From a checkpoint of a small transformer trained on Wikipedia.
Size: 8 heads of 64 (4 for keys and values), vocabulary 8192, 14.5M parameters.
Architecture: RMSNorm before each block, no biases in attention or MLP.
Training: 261M tokens, 3977 steps.
Each number is 500 + 25 x the weight over the matrix's rms, rounded and kept within 0 to 999. Layers, rows and columns count from 0. Numbers have three digits each.

# layer 2 MLP up, 384x256, rms 0.0681, rows 10-28, columns 0-255
482473486507501471474470505501532472497473519490540481494476488502487468488473491452481480457492534491477528491550513501483509477509503498494444504519518504506499505494507476489501508534481489513483537498463517498481510525505497482546496462478510505466490502498522500508489469504474480540489481471458449495541487507518496469533493488471460538481496535485478499530499517525521471469497488501469464492526505507478518471493474502488481514507498494509514487486478514495507481488499504498496478503472524504514489458521466481457516536519476514488506489492473486512498500494508496506487513462461486510448513488497510504493554474521496466500510514529491534489504483550508482526496534483474534508542460474496520505497506501501509471545478486509508486505453509510524467485490489
506563478516514504516507480504544474505521512478485494511559502490471475551473467532519534489505511503488483510518477493497480482540479471484488493524481547490518490535462484496463506544518480522490501500488519544510521492510507480488477495494443494511505498483491503486502485492474520486493480461526517518486475442509484504544480477505522493541475549505488520536527471470526480500529500483508545519520488504493486550515513474444527441520519503491492479497525498481497497517483506482483458505494486526490514511514462523483492470511491496463515492493479461487514529522490426526541502498509465497505456489510461509522520561523495519506495509479475496473519515499519518541498514493501484521504519496508516511492533511519488477476480491498520498536465544489507526527469532
473492521501492501526502505547525490509484491486524535495496529481470511485507510522472501486498500535478477541506518513483536509497482516480525526457504491518472522521481548504511510484466525480480497499484543489503510503500458502501468520495488498509498536519501524501519505533499455488491505537472447476515512538492510473502499492502522516483477516486509517476478524519491511545464478499481501544491535493509496465486509527531483466469510530528510516540534451498484467533497511465539505526483542502468527481496498486511507536468480548513505532477523496494503502519510466536536445474502553460474472508497499514470501514492488542490455506476503536490523524466463477505513498580496537484490470442467455494540495506496518501506488522477498490518506487502533430485490498
487523478478526479524521531482543501511470539524499454523492475500515494500473468446479501474483503552491445449502470525495522469485501534488450500483480491487499500491485497494498529477509560529489506516529497458468519504448528504482513461465513483495504479500472498476500501511506500512517451485459465512500499466493489500481485478490483472514509525520514456484491493503499512502509513474526522515531473473487531516491530490494530490509473517535515475519492474530559501533487520491488457552503532501517516503497527488530533476530517542509519508479490516492473487509536493507516489492498473492498521464464519511510494514453479490503532521491475482474538486474508504483460526477486514483459514471542528501503514515503478499497505492532484508555501510523500439486523460
513489486483533457463448464520531504506538508508543512525518480492490541470511488527511516467494480493486536528494505532487477519513497510496471473500519528524515511484502502470525511495463507511474485507464541505586524499530523557520489495476472470487474479527478513498492488509439533498520491496514500535491482529482525480473507500473500502500466478485468464535479497521456471470480505542528518494533471491481509526536482521524512465496529509508502497478529499507521528490472508490494509486450464509490529509531534519512516476528489485474494499481474531472555515526455475508479488511509519482565510482493529523473503495490449490485493537507476497470523506511544539492533515484536488509457489493490481531484501480488508495551545492480526507519495466489541542520478460
477477496504506477477470432517535523514510539511456501476454537483532513473495546486506519508514505537507534528469474543473537519518473468501480479497537537471509507517545508487512508469476481505500481511503510506492504505499501544454516462493551506476509485497451504491504505481503472509509477529488482537468466538523515497486505533524504501476451524493456499499548489479462556471456488512479438480464529513524470485523497554521467464516451538515466467506519502555539501478483548506471485492473489479503460500528530520506500476479540499518502461479498497495508470510527513561489442481500480499485509517487501503523495523454504497508509529528509466521498515493480506458461529540512461483530520526475504460519478500520513462517500481509506577459475496544512501541540525
528505468518458506499509499452457501506518495487552526524531510499450508529501512489535444493509510444505548491499487460540519468475527489517498466504505480512497537494518476508503479511500514477508529493495504528447474475508484471545487482445488506450518499512489515493490511481538518509508477517517509574514496490484510488550491500485489483536465523540490492540492473488518492490551501499490525547495513468470457480487522479512507497548511491454537516486548546469535508473472490490500544515500506488481529489510532507524484522511465504527491481528474490508513463503468437470490495479505467481488537518468478461538502480501490460500540501498528509521495476475537426548521481465464487519476540471541506554484507506554486480463470487504488492532521524497489477524516527
492487477491502454479476459505471497479525507490509500528523496478534523511520489493450513514474509506496477477518537481523502473500455517467478565526491477503521480479510498484509493492442492478505503494495524477515446465466488513476504492467508467526484508521519518488526504483515481531484452482502463496486508474502467514470487535500539477499493503489492511478497509498488480496522504492470489524476486502507516479512535531499464537505449468527521461513488496489485499454486486497515498514485512492521499474496526510504517545487483448466538514471506497491496520509551497488470504501487493496473469518505522514497514471478475482475493529494485467515521540533471481512548503480491479529501509489506447472467452467500520495483494515498503489476500473553509480470493474
505493525493535465474535501528494487501511463511472458535529488503459536491525535521517473495565494541502443485432479483473528510484458503490480519502469487490504451481501506533499512452498496454551508479518512517512526497551488500513449517504505500478529518512488467523518499567495489482511481572448499493498519505489523478545512460534495501513516511458474509523509537528484528507510541520527555457506526495512488532504486538492491457553425480492520457480560488491504494445529506532552529564494469493533545481513494497504521478496523436509517473545513479469536501497562480504514512468543492451472471488502485484500508508467507493535527516480503537472504509465524488498501509480537504506527497515553502497546515486529493493515487489514513447489546507505528571450458473
502488472502480492505466507511490507518467534528525525533533537494481511519530507512500522470529506544513507506470533484466479494562462485526468491550571496517522525490550494514505494507504494534506522483483523490472486480456496520530477508525565492475481474472467529503506468485493497491506509547518529485513487522513492483521517519521491455490530485494499494503514494448506535531534494485491514517491526478503474514493462495525520492505513502455520539454475494476429525487518482459478496504505514515523484496500511486475504459485486528539524504495526529476484504514519493495509502511534526501498554517487503546527502530463499491521480507484477478539516523504482509498505494522486500514472498526515488489477449512496484522496484518465496502486508513495492508487518514
506492499520491516501492500519474509477485489475491471484493495548493519487509518518479527527528470502479477475474533524536465478524487428477505535537476518517535493437480563506491504522497475511520513522488527521532561509500517478513467493473482470493513476448471460533491482513485461462500500540525516519498522509543504487464513467493491442508523451494507525501551462522479473494533473467511536486457523493513532478520492514500507511506453523484537501501502495503519477467530505531492534516496485470421526554492498499463521565488504479541510486473466495532463506529469495481527512475537498506511497491538470476508538513490499501508459516442540508485533508492469539543486523536525469516479506480486488516516491512495498490505507510486512464519480484460530503467537487
504484496466499481535485464482503509550496488458477467493473500501520556543496523531464502501544475483502508546522494513505460493516463451466491465505462481504519475472474517467500513478495450503497514495500497522534511481436506515474550506455489523542504498478501498540529484513488530497487518470538528537443463532509462453459455526483500557491475490511487535546578472458490419456485529499491525509538502462467480468523522520484487461497456531462520534518478522461497505515520468517507507497507483487539511521536495513523532505494446510525502475487517519517470515526495508471448484458518487527509499505485483450478521499432546490477508531488527516561471442521516503524500506452488507507468524523485450506458497519475506498514532480489497494482493529521497493484454490
508512499481503501485462506517485499482445477453470517547545501520459467441459505506549465437560511478525559459506436527539498531465456529442463475551575521550506507542519497440441505523505515516525531517520537440491515523478508489517454504516502418545475476466466475519493543531534550545488571554509488492571489474472491467512494511564541459535497481475445505593462514541465490522485555492485557538480533467508481488527479562481493468464521523503519498479511503546473502559460481486513514526423454478532471492546497491550464479462518500433526478556511505490457562502502478502507476476522470488492505467478512503502503539530518503497538509581533509550511478517499467511456485499537481457452578502537457525468549517598483473544484506528540482502438531525572503500511503
524484516538501510483492462453511490492470472514518507515485481511477507486499511536482450519509516474447455477473489447499489516476533470494526512479549500451500474481524470495490526509516509522513517503510516506515503498543480518504494535493516504533547524456501476509466459477563532506535507529522519515486514555523481456490490486500470512511510552509480497506489493532506473466474503479423500487487545515485484499483481550447486438507489484473494473516498522527470501471540463485530477522495524465480502528515465525474494508514498446461499509487497483492481479508458506499521514512542492548485484502499508447492497480516520499465512490503524488499466498490497477504507495449475518489508464563449494522489481527495545517452514474545492503497523470493554507455544475
496557447500442450504515508509508529530516517478542504498528500515511524494491492513537445479514520487517516468491582502496496498486481506476511467478544500517524524479494494482500546491507506524464509554482498479490523575544515545520521541471547463574547564514503498522482448454485549457536532520491541466512516480543531474499451518536534518527513517484504503551498457449496478472503499522523471478516541508445458501525483501486489497488560512469467484456512520488503515514541506502551494507517519532503518478521494513497489476498504467502447524470460520503522534527487537506498482488499511536525519542498437542472503485480462483475464515500534435461458522506466490546485510509484492495535506468470505493497464493463472485507479514560464521481490464509465492466470462
488481442429492490478534513518559502513464501495489505526495472469496423502552494464465522560524490505469478465499494475530510522546478502466500496517471492497479575482484495467506510551540516444480520503501487548505533538490457513514522531539534515520523496462497505526497489475507449476520553534470474499519503537422497509477545515474495500464530507476473454510567566479451542476479458502513496475489475497506481482502501482514506489497501493487490548478486472530524436468534483535533482523458532507534483507482488453500528445516495480489514506505537540485536488492498505512513500478515504531470510551509496494480491489497477483486487517521478516552520484513517499497497508474501531498477464541539445528534473547499451482497551508452467516470455540532493432555512451
526484519464533473538519472521549524453490480503534528540542533519455552479497508467479496489506477467528506493504526517446472480557499468487497537522489500481495465542491521483476516515489479498500499520489552498568495519490484492506487476489433486486488489466505504536505464525500509498481510497511523546550498509493509506463479505505527519487516488457502461538465526472509450488460474506468508552518543490477476515532505523508484470502483516498532511492539506483488509480519532503486507560526491478515479494514530482461491503495491516530476508505468490492489529541501502487505478491496489466519512537507540492514527503519470522462577476499541546540441502489485507489463500467534487518453504481507458481457503521497449508471538500486475530490515530492492500548533477
470468520512522542511488527556500528475538511472473486524474545527500526482536488481521546467506523553469525517519483458530534556482512539511481504499500490519487473511488492527471496524527523493497487484470497546488492510500522522489479459492460550508457511495520521463481489466544533505485474492476477438550526493544488453516510508497453497489538553507471477512501493467437522521518554495497499544481516532495506527498498486485477483461516495491533476548527495523456500499477529463521488489469519468496535523508534555487445463524506488489533460509508517475514521512463498508500481470478515493469465496494478478528468545533519555512507490502489503496522480515483466461539546510500464476507533506495514528485461479530499482461466520471493466514507481487528503478504503
479489484506522469482534508538543480489504478477485492523468507520514532478500473455501499480529526518493531512493514510499494483502500471487506466481529469495517485488561487471484531516536497489508466489525488486500530502517494493531525471471485492515520449532454509498538463499502509498494447460478516506470473539461512485533495521487518460517468526477457498528493486513501529437498469482516499483453476479519475564500511507490513530480502516485480500510484458522503499526486490475489492512487511546493505511499502505506522473466529478448513512504486495503505554491530476521533504483485557477489508458529481486523499465495500532505509494528525491471510473469494536502486463537476501478507511517508477519540550477491479512497534496538505505516537484526499516510481485
# layer 2 MLP down (transposed), 384x256, rms 0.0644, rows 10-27, columns 0-255
485472513500509499488509492512530496475489519497504501519481473511500457528498472466507476465505487514512516492522495509514481468474540488499503478493529514485502494497519483506481519535492475517521512528479509508456484519421550478519482467484516470479484493492501481512522459499489474505508481475496475527541453546536550488539494488506475521519495520508511529521493534507526467495496518469470483526504484524477547491496523512474492484470472502490511492492457493522494513496502494488505497493492488507462488472504513530516525554505483499474491468492479476507514474488475511498496484476501504508477489482494536469494523478496522471502518474484522512524482487508489455478524494502531514464507497491461504515535511513520533505514481484495467516467475494491528503530489529
515486533475553512516468510532504492489520485511546515505469502499499500499518486493513521487485518476505535493520518523484512533501525523476495533512475492511518524511476497518487498467474493540539537514476527527513474531551515465497485516474510502496462519493518507482526497466534483464532535486543509540502513498485505467511460479497495476532518495510509482476486463510513492508516457491542470473490507519490489532476558491509506536530477504511479486493460530501501506523473554502487491456483481484515516467482507464515481491549502419553518517501474520505443502507508511474513554534439487473494532513470479510550479483513491483468509483510491483507464505484504525540489514522524504487479517503494496513481490480508538521480507518495506493477445514516448480501520488
460504470532541507520481522490490488488499520510518516450507536542465485483497469515514502531540506540520456513491532512520544503457526540525481528504522552493484476516494552539498474548480526510486512470482475511487521503523463497520500514529495550553532500492507522497516510533486546507531518519491518480554535503480491473511501477484542500518499535454518478513511516470516541497475475508507524484509495521486521527505500535518499492521489466514492520503453488475501537507501512525504479507503521486551516522471509484473465496491491458474557504490521505553439476546494511467479503506470505508481495528500505484489470544509492526563460507483482478515485486500474494490496474504500535510511502461502549462485535483532521509509493508537498542501531524512501500475496476
519465483509504485504511487538438486521503510455476466513473493480503506479508491532500505523498524508479545511532451495473473491516501476499508473531476477428490497537479503474519515521534476420479514451470522509516489539538521508537525546449476503511481505495500506497500512507513471477467536483511489495462525494500507542515511539518486526475512503516524508505530525517484456508526476498481455497452494510542445474453467493486525536485554522478462489517483537515424503528486501466496492497505501479470501471493503500536471499474504502507537516503533540504538542517538471506495506493517521491512497505545507503518502478533525520486548459546507464458523509509533505475522545496531509559504548500509470537491496484523533499521524505516497466521462498496473506491518492
495484512491528472507497470502520488535541498491507487473507473539446494473509474550498519490474493513506497462519468494503466469537506512527500476490537498479519483497495442492472457520501535511519505446490482486511496433490501529493529460514525517540480468495505468464498524519474458513493489494566521496490483533542502487522538516507509510534470482500491501498528471480509462480468465468465494529505454502531510475494482538499529503514509529490530429556492522496525523531478532466477491524461516478493513474479506476517464458519496498485507477503467529511546501482488471506481528505496503501474527483515537481526548525538518535515457547517490464473516517488507482515526484499467524543489497538472541535497525473455467521499481499487530503466487527484473534519481462
502512510502538472511433458531489498488493531521489472451482517468541482500529512517520485471535526484498500526520458511486506532485449507497494505467504476489487524524493483533531471513467532533476512476488535513501479482468536519442532457456508523502477507495480496505509483501517454479526449493504525516480507479523501464530456533482503500506556496477504525457530479506491500489509496494499496455428493506501503505517486517471480549503490481520477478489506549545518467475480488480472518492491504473468486502493531518509467514469484518537494441508506451528511527490509523496510440527524479491491547540553522500571483509486474519517506550491537506526535505484478535458497501481552464510560543485512549519501526531541509469521496454513486565484500522507477494544545510
474514484506477525524506547516470509482523510542517475506495500511468531521457536475522517469508507436480511497491531475559520530520511496515533495480496502510511478521495475557472489486491520519505506532541535500494557513526525507492481466492498545449519501536479520496532513492492531499526506508486468546504478468529521518521518485556488498521444489559483506471510458502492530549512506440473536499488505543521536482483512480502488512524495507526477454479479500494537531469499513500523540504460466530480509475519522485455478477526471525518491502517471487494555444497515493443503530465501487460507498536472484507454483457511472492476486526484510475483473515493505434537522482494486492514527510491477475488522534469525515510492493547512506510499501471529524505533537494
516513498465492421476495553530475485507530520485522485484508505511501527497498502493520476464524494553523504510496526468496475509490522535521469520499493509464498464502516448511509492453526517520512491451494530482521506475462498481541482490487517486493512523502487529480496477494491502503505510477491486492494476488516480525498518469499507514451519469512498477479498482495530497462503483452566486517483531529509541498465496493479480514466503496494486516494539533459500481552514417464459488520473491501488528492526488489510472491489468504511481507473470490486500525511511491489513508463468491512489494479527511456546502515478518479502528482483545517475508490475480492492518513519498471503520515495461437507491477462466517484543486514479437484516496503495484527517531483
501488497544490514410507521567508490485503482499458521474517501494534510501536535518483505465516499499541522482494520493477531480504489573482555501538482481478499468528492509494513483519447505496471513473493470580492533517512465494465480470497538524431459539480501487554511493538508492500515499535498522493494518484466522524541558501524518480487467494496517520507552521540471490469507543496537514537504537518436465500533523556529502482478491440463493493526556478515520531455523543509518488506558495508483502500541534470459465482537447503488502500512492489494510571551486503465453503469514535540512509494535495483491483457423519457528474467494499504468475466488452520489496496503521526504520531489502529499506507538471500478524497476542490532548480476494519490497451471
503497519499494466503494472522485485527463501536504486508524504524491507536485485493497499477492502515540451570500518495462504492547525436461449509501501480499523497493487489508470512520518492486471526456515489467545466471515541487508497494513530487467487494470468515501454503499520490492533528519511510498485469507501513457484503481542491461504540470480498485467526526478494508490513508498526493477481488488537492505511488514508497426488483465452496529462476509500472526456517513486463476508540490536510470468493491471454509462495496523477460489500466544509525493516487512484505511494507534489520527492422459473483470500479503490482498514545458483474512499496480508484506489496478515493480497532492520506505472501507480545524500508483512484512554537515505503495505523
476519470501467536513510494526503504510501495482458470476465474547483563459522543524523476498554506513463539483534494524566499509485510491454491551506477539543506471517445534525462507483484527496536521504479499494538506501549529502498496506509473491488517496499517505520470483482495503455463524537538533481518526507540494502485508495521523500473519469487499495480520449519494495511510546485492512513473525560519527477476485488532512549506499527494481460461469520510553520479544504493504501501491496448501488534490516482472481546539502472567481505471487480490475502542534540466495508464497474500475493498542533538519507478491483480496495467469499526498515496486468527510487522469514468514531515426506481483513490469531481532430481520525511529509433509460495513493541487
524471506467478519506481500491525510521535479500488490509450475500488519478497538498499495475520467507482506529487518498478509513484512541472538503562501432502493477503483513467493521499529498516493506549465509516503512527456494514508549530464477526529518500465496461485548476498492527450473494487497555476474470503511487507467442567475516525516538527530469488530556506501450456463512478514520487536540558448495479489486493527522500502521485544472500488478468509492455495493497485468512546485525520473502516518465498481530521519549468507526506444478518490447505506499526451487467478497471519496546485517486487520486522535481471505479505483476522495531447518497470525466536501487497476479477503556534498493478499533508499550486491512516526501484477505506469476518489500
490498546485512482470545479519542475534506522486529503482510469454518550552574523480491545538471476502477439506514540456463500485532540476516505496466458510456490514508504484527554490450480443505496512523500457581534473471538560477503502513514471534431536508505527489469500493495479505458556423433479462507445483540552513509499509485501456534460561552501525534453508507471546534425471468472531452483498451501481499489494525408492503486491493493523482475555472488496528529504495523501495478461536503518502522520487502491480510534545524527571471521454466470462528480506495492489488519529483500526488457475557489542487504450476494485509506485446482517481531484483517499445480533515491510535512471522500516438532465488455539492525529461516482491495543503472497499548515493
527491473510499478506512507500489503493528509490476479537479503485460519491506506540494482500532522517469472498476436509518540516447523489463501463450516458473480433492513457488511464515513558505479461508508505468521491475492469478547482504510499514518507485528512444488457478505501507466533507523535478495466522485518488468501468510505455493468478530504490473529525519575512460493501512472490527512464513525499505489487487509475463476498528485472473440503480490532488465498529473459529427525495537487526487532505486496508481559521527463511569497484484501515456463529474483505490526512536491528541472541477497447529507532470491490454466502507503497496472486503501514464469503446494531502540473524438511488466505517519491488487478478498494495529487427516515530475513518
491479522471520472582497496521499466498548514461448518517452512477498509508470510474449541507486505497497497507507475479485537457491496502506477553499485484425514455492516501519474480488534523473517512575537488558510492501522495504483504496550495517459519498475533558463562522530520487494458469499442463522438509501493512535484558554485486520519430503477495517487485481473472484514497450502507535479552499495540471499493469526493498500476467478516508481523532528557480466485527499476475507512508535469457490546487502507492510497480527490490552463563515502496516483526519509485476500504504432521513524514463484445444520562520487492517493506481499534466520516520526484444456498477478538503476528508532495543502527496499454524470513471497505505493499517484550522453508507
487524477496458468514488454456454480490518478541486506472529488527496528519489506477514452459553486509497508458513453549494506467506537508540449487485484489474478506511529493491502516468505512583500485504494508508517506524515497519532500495544489506499483519464511460497500517525506497496486508480478469513557505471506546492570555524485505510434496517472517493510540500475537484516476462481446484497474479489556522483483481558446500464513544472458529474530478443484501535464493534496448505498509536504481524487464557530466497511495493565510460489497454462513492525509483520509504501446528495473524563497519517505498530453514545552551527497486518484505513539522475486500466460501498520526456513453536492463475552523497459532525507474479493467436537486532504519484560482
465486469484484518523547486459459502557506452533486506511455465499520526502518536527481491520467491462468506526474468517486505516491498502480484509569482521491485491490508480489465505478516498449532513465490517463561489516481536525506508523510546473532484441516472479483516496515506513477473496524507533480451482531479470483481511516533454469480480519525509484476511498491451488492502512514513489526473493478474493517465482493541531534495527499470519478536496539512469497574493470524491513512491536516470524479489515518500555523485509521474517492518447498513489509496472478499493562463511521544505496490497503530471508475494548511517525485498509508534545498538511479523509533479499448463499493521513517488478498439524549471507578500527529495539508477517513474474449538
477501526501521516542464511527553499490478536518495523487474447461519457488509495486502512479499490488549526506471522475496466512512466522506509532522480518462492514498538471494507492482501483478556515544520498494504472547463551485493510453491493468509505509460512525473495521534490512484463486469470475547481519461542464472528473493525536514518476503509457480493492567525469488485541469505494470505476463462471494533466480492457525535492547536519494505470499491490475494522506460471484505475503478496498516486494529495506490547512463493509509498478491499506515575460538453477510516526462502497481521525489511460484522487448466510472502477526516516504456501474515532494503497473496534499474489540470486513522486463482509512512480503531453463491509502504556476509538496
# layer 2 MLP gate, 384x256, rms 0.0692, rows 11-28, columns 0-255
505490472486475496511492487498492499483496529507499496504433477463510525495487503524493499515502474511515516506456449484522499490542502524488493499523509496471511525497475488455473518499507479476524511523521508506518516514490506476459485484474477493491506474490514498492498520530492534514506501455473538528544515496514495512503500511501523483460490522533474503515543506487516470479506498482483509565497472468482495503479475503493526458489512545483549484522495509507487499504511465514524504508524511497513473556516515540486509445488497490489484458517548491500537486515449527544480506449538478509461487478471492537471535537500476514527462529533501557491494522509493529515473482459487511532525519535515501497538515504561492452514523518494542486500508494517535536533526534
495495549530496488512500530510546491478454520483542486470460584504479489475494515471479514498461489503480497529482492529471515506487529540454482532504521527531542472536437533496476516472478468481480497529440496514489466490475508485553510546529520569511530457482544490527508461548510508470479520535494491503533543552485485492526502465512487496519471507509532511521492489479536499506471505469487480495472465523479493459505482482509491460509481495478510488507506512549492480491470501504460516476537528475524514465488503506494499534464462496512526482482493485489456482534512498462467501479481496486490482510476512471483457526507466528498468520490495521495481500507475475497529526504520486487511499474476494483515525514496492522480535536499534506497552489483554464505455473
478471484496499553510491467492485489531498474511505510511502509527480515525489515492446498481518511484487520498506531514503500480485493533515520483522507511515485514487470489509500510478484496450528488507506452518522501454524462506499539500497522520552485495523484502495529505513466481488520508535492495474526547482520514449492514536489517507496472495530507500512501506468441506535499524471507479543495496491497507471462502511538507500494497532554468500513483535511474501480485473526513544490488486564524482518522497497472515533488490518471472520512487511527445486499525473499495499489463501479521488476514486460478488523503523525475496505512489546500465454450506458470495478484533501485473493528489473479494450501567504507498480517469522496503502520518506474514510479
494456534493528509509564541497504449513537507527473504490549482528480450500509518489493551475492509493534514484505519517498494479509519503499504550475491495511491494518479510514509517510506530518483544527510479507436467539518538465510503534505520487516513519498510506522484512537468491507465545514450507516537507490511506527494499530549503476534504485510475498519517528525510503506485477500493468501450548528522511461482522476457491522507474503469514485512501490478476484516479518469514522512500554484550518506498490480517509519556481494492539560549540471519429478507554543510510475529471528476472483496466475527528494523501461451485545541494525472471497445514493513474482519505473504528548469506491506437531505523489463517492467541496530507502501508493466467513525503
460451540493499515521495507544493506484506438509485552507552530508485522505494493480517485486462471506514502476506532507510490519534477472507495508501546525521482481499491509485482498491462461475518517511516531523502539491485457478526476522488444501493494494511537519487506538506506476491487497522483488514471523527459519513518516512529527445459517493481440516514476477509513506530553512479512507533506480519486516510526505505449532470433520522513539510533519489513480496511500477478560534481534470502479509531531487469455542503503463509449523463429494523485491534490485485511492510465485532482488486498497495542474539497502505511453489503522514489493479502523516482521466508556538512479475529527489450456482513534498473489465537502480525509535588507504537472505485545
495493537534469510513485486511513488454479532478420502458452492501533470477528486486475512513482496524476496490445508513466481471493462498515483513497501503513512484489508521452527517505513476512513494503550446506498488487551524513447529528562547492552474517514537447492489480482489494514487533438495504485515528505476474489462513471469520495502499463480518483484465540499500493472498485535474483453494500499519494554475470492451507467479478507540491534528450479527486519500499507507507458477470528518545499494490506521492463491486535504470533546461520514457512481444535531490489516552513523532515426464509495513473478536498522516499468503480486502505493498537476549488485509540503533478513499560460516448514498491450519515507512490481501523467488489506474541486501490
502469469521488516468472487535505510480507476500473531498546507478506543505489497495519475512554476488495489476488512479487503504489489495519461487512531555540503502496520508500487512480525530514503506574518496468503532501505507474499484490475486552477451508496487519542506485493475491469498468535523494462540536502519510495471501538484491451526525468499481500495485476455494507488490512486519519509514473505502534504574452492516476477494546532493520494537505520477499498494504505494492466473536535485454509485517503533502504472502511501537462535478439500519481539506491499499519525508475514462537505516486519547459499498492499486517515497497508496502496507486507494507471455505532530507489483498505492487506516502502462491529554507484493494508531491481495499533522482
426468503439541550507531517497487519472500474504513509489469485496515490494479465498492534498472506473482539541502481513504510515531500464511492465511517472565482514506487477481464479532517491483486510530507473466487512528528514475484546502524551488519474491515498506484523504512470522477458516462547479501492493515532512488498510524516473493449477508534499484487493496512522512477492466459510486491459505501557509482454527502570513504506519556503487489493489545496495512503470461475485488463527525461523528479487510550507523527543517521505505552443523530491491498532452502516531503506503503468508463528463483495533497497521470487481494523516492477532516479498534494525521455531475476496469458485491469516429495469493460530495518512494497493470497486576515457532527517
507462495500540486476520481489498475535501471537486475478481491494482525527504482489484530485520553504502494488519514512488511510508465520511460482449533491495502498459511515531484519494501516516505537538508516458506515480520475494512487497516536536515499532521503513473534524477526473502499488508507546530502514527459552525493496479517524470508457520483505457493494481501499522457479482509482495496440505505495524517497478524545482466507492502512516491460509508510450480446522469531502510510511492494489483525484479464478491431492510471472516490508532502484464496464511494531494500501525567499518505504509472531482462490513508522505487516509496489491517489482494494524481460479498518482543478524518522500580508493508464487522477494486475475517526493489521486503567512
527509496500510466484484511515492546506505514554504508495452518434464448541447483477463557504417491498516493529531452533473515518537480511509521515464466526473505505517501486500546522457507504506483510509504500510503510461505483452506462522509516548503443524508478469486523484490492493492508529494502462498480461461442457517535499496516531476542503551512481497499453517486519548493458490487532463507537493486490500517496490503470470485483512483473499555504502506495477530540460494549526454476512508530520539459498467466538508544485517526493465457509495550508476507486505541470471542482484459505484512492492510494448481484486514533515531510506487478499507524520513479516486504510489555460476498532495520514541480529498496519535502503505516504473485517484513503551511533
524450534478487539473500512503481488453503504495543594480502470495492516484543496475506495481482500538490511481559532467504514463503443492519493499475476518488462525552548494471486545528522530496500517510530515497462491483527543487489493508496516450506524499530488504514509448513508483474471527493463490486491497486479471520582487462510512474514540532536499509486448521526486522539526513511533527514467521481531525461432490473519523510517522465498484475488544471531510440496518566528449502500493494515507485542497534517486537500468502461465505545487490492515520503495588487494504521552477531478509525489499526510451450551575491500530484522570467482437490537508496459534535486500522513466566500480508505536463507461513505472472523507473497448522493465478501502475493511
523529450559455576606531531465479495468483494486529520541497499551493452485446528507552481503531501496520479519520428566504534499473530454453534488497433516486499469520516507487431447568502521514519472477481457431505481573492527512524475490472525464563506480450471494498500496527509521508515555513470563465502502445495500467510505488515544485512491455473493479464466532533481523522467512533479523486472514506450524501515512511505539519527478505488465501484538478502512486561497480489503474484457531441509492517499534562515437492486493477423484441521524454495469502455524512519518509439568466472470508546495558571530536539513503518523476526526512515529509561473472491554507467509525547461501500521509489516521538557513480488475473507513520491511479500517500497483466466
476465508472508527474484501547533528501497518499463491471467496500539491517495464462517483463503539515545516503513496532489530506524474490535470478526482532489511517495434544481499507500480482468540530557488483503478515494483516501477488483489498508503474506521452521502511506497496488547467481442450505511536530469474489545478533523529511494502486453469492511517497493477531472501522479534514476522540435482495494497539503467530519509489508482510488535504511451481548485503476516493491551496486483505492483469519504512497538463452492481519473516481520527486471536481491514510539520513470501483458513488538522553479499484535483517536479449521477523545548510496482527566468483521495495539473507492539494470558492486485501500507479504507535513483523502529455502527488501
495488501539486515485540476458466555482489470474568449511530514501488456501495482521503502489508479475524468523470530494504484541527486539458462506484510521511520522449448534479520523516488465558522502460472449488509499527505481455485490493482487483511534481503488444534430491476467474496584497512582559504533505488503474478478477468543478481551514499547504462523549513526510546490468563482495475540471447526494541495466583534501533464530539546469537529462486469492472493509503485499510520532441511518496506509512494486534500492477510482466469461472518470540491460503522516464499484501486477511474504465557428471550479479494521477492540510519522531510510466468491560513426487510547450480501495518507518491515506523529489466512507517531496473488495524471465524504507480
488493512485517501524528476445462461544515486510506523512492455531452519514523509504483459509543489488520490505507478550476525542506552508554477519525514522510496468482532521481512501510527507546495532517491485508484510485512526522537472505555508512513500509495475514470519472530486482496502516490507469506546475495540495473513496493536533490513497535465526464515553463495472463533455484495431497535461465522489519512494496531462538461480528509529511461489486474478519512501469457499452512471531511523534548511472481523464468496517429541519479490506489496533519518494469504509516495469535507538496524496531519514470532482490496546519517517514519479468484490506503490470522488474497482523487477490514470491471486518585478504511512475506478525439531466508523504476588495
462476498504476517473482502481453466499480504543497497461467492443500479496487473528543503490496465473462522499499449521560507530479506488477474489499475470539520535510500450489506490447518498513547517470528449509452501483504520487481498486506543492525494500543504489491503502465472519511507488520490525467465512424490480507548532502512439504510505523554501511441478486517514537492521521475510495471466458493518507485484514487499521517490508475473482491517443511528519463579486504508499468447479506524480539477529511530531509518526496484430494514493509498476503516454508486472510506495525476529484453484469480491484454513484532494479445504496502476470533485520503494519492514538483490498517516533477530522483510486526544465521497515501490464513478491442523498502458528
544502498489514455487538514469437513508519499477482496491468478515520481508514534559515504502470515483482515526494479513508493512495494467469494457478500474511513490488463492513495496500510457532478541486494515455495520513504490520490498517497510527507498483481510472480484466498512499543535517470504520529467472512490539504444495519534507458489500508524497520542503484479520455502439488489550508527515509540511487467550490514538543521518539495520542509511455500519532553501521504477504497505483484531516526512488426508498520489483514511510504507535514466534534484569513535481493505475492445491512467442486480525553557469478485480523544498540502480533551507497513521527499465515508486533510508499492471496475491529510433512509507464478531534499493507514491526497473491
530522505516480487534465494472426509469511505486507527471502539488508483499521477535498532474514503485522477478502501512466515509505507516503511558473443519493528522487487506526522447482472540520482520520469492529460505520506495518475487511536499515498503510520536487477486531537491450518487526525538450504506557473529480519477466527521457522514488519490522501488502486490511470518497536535512490513491532528495537487516477524526493517497508496489494513483494531489501502472529503536518499502513475501504504493502494479473509509568486512531505479506524516504474457512443510527477517509520444544502504502460480521503450552494498480509491524457468514520482504536489475489502515467525497504475460507505510486522482485521519481521518490472456471527441521471510489477498502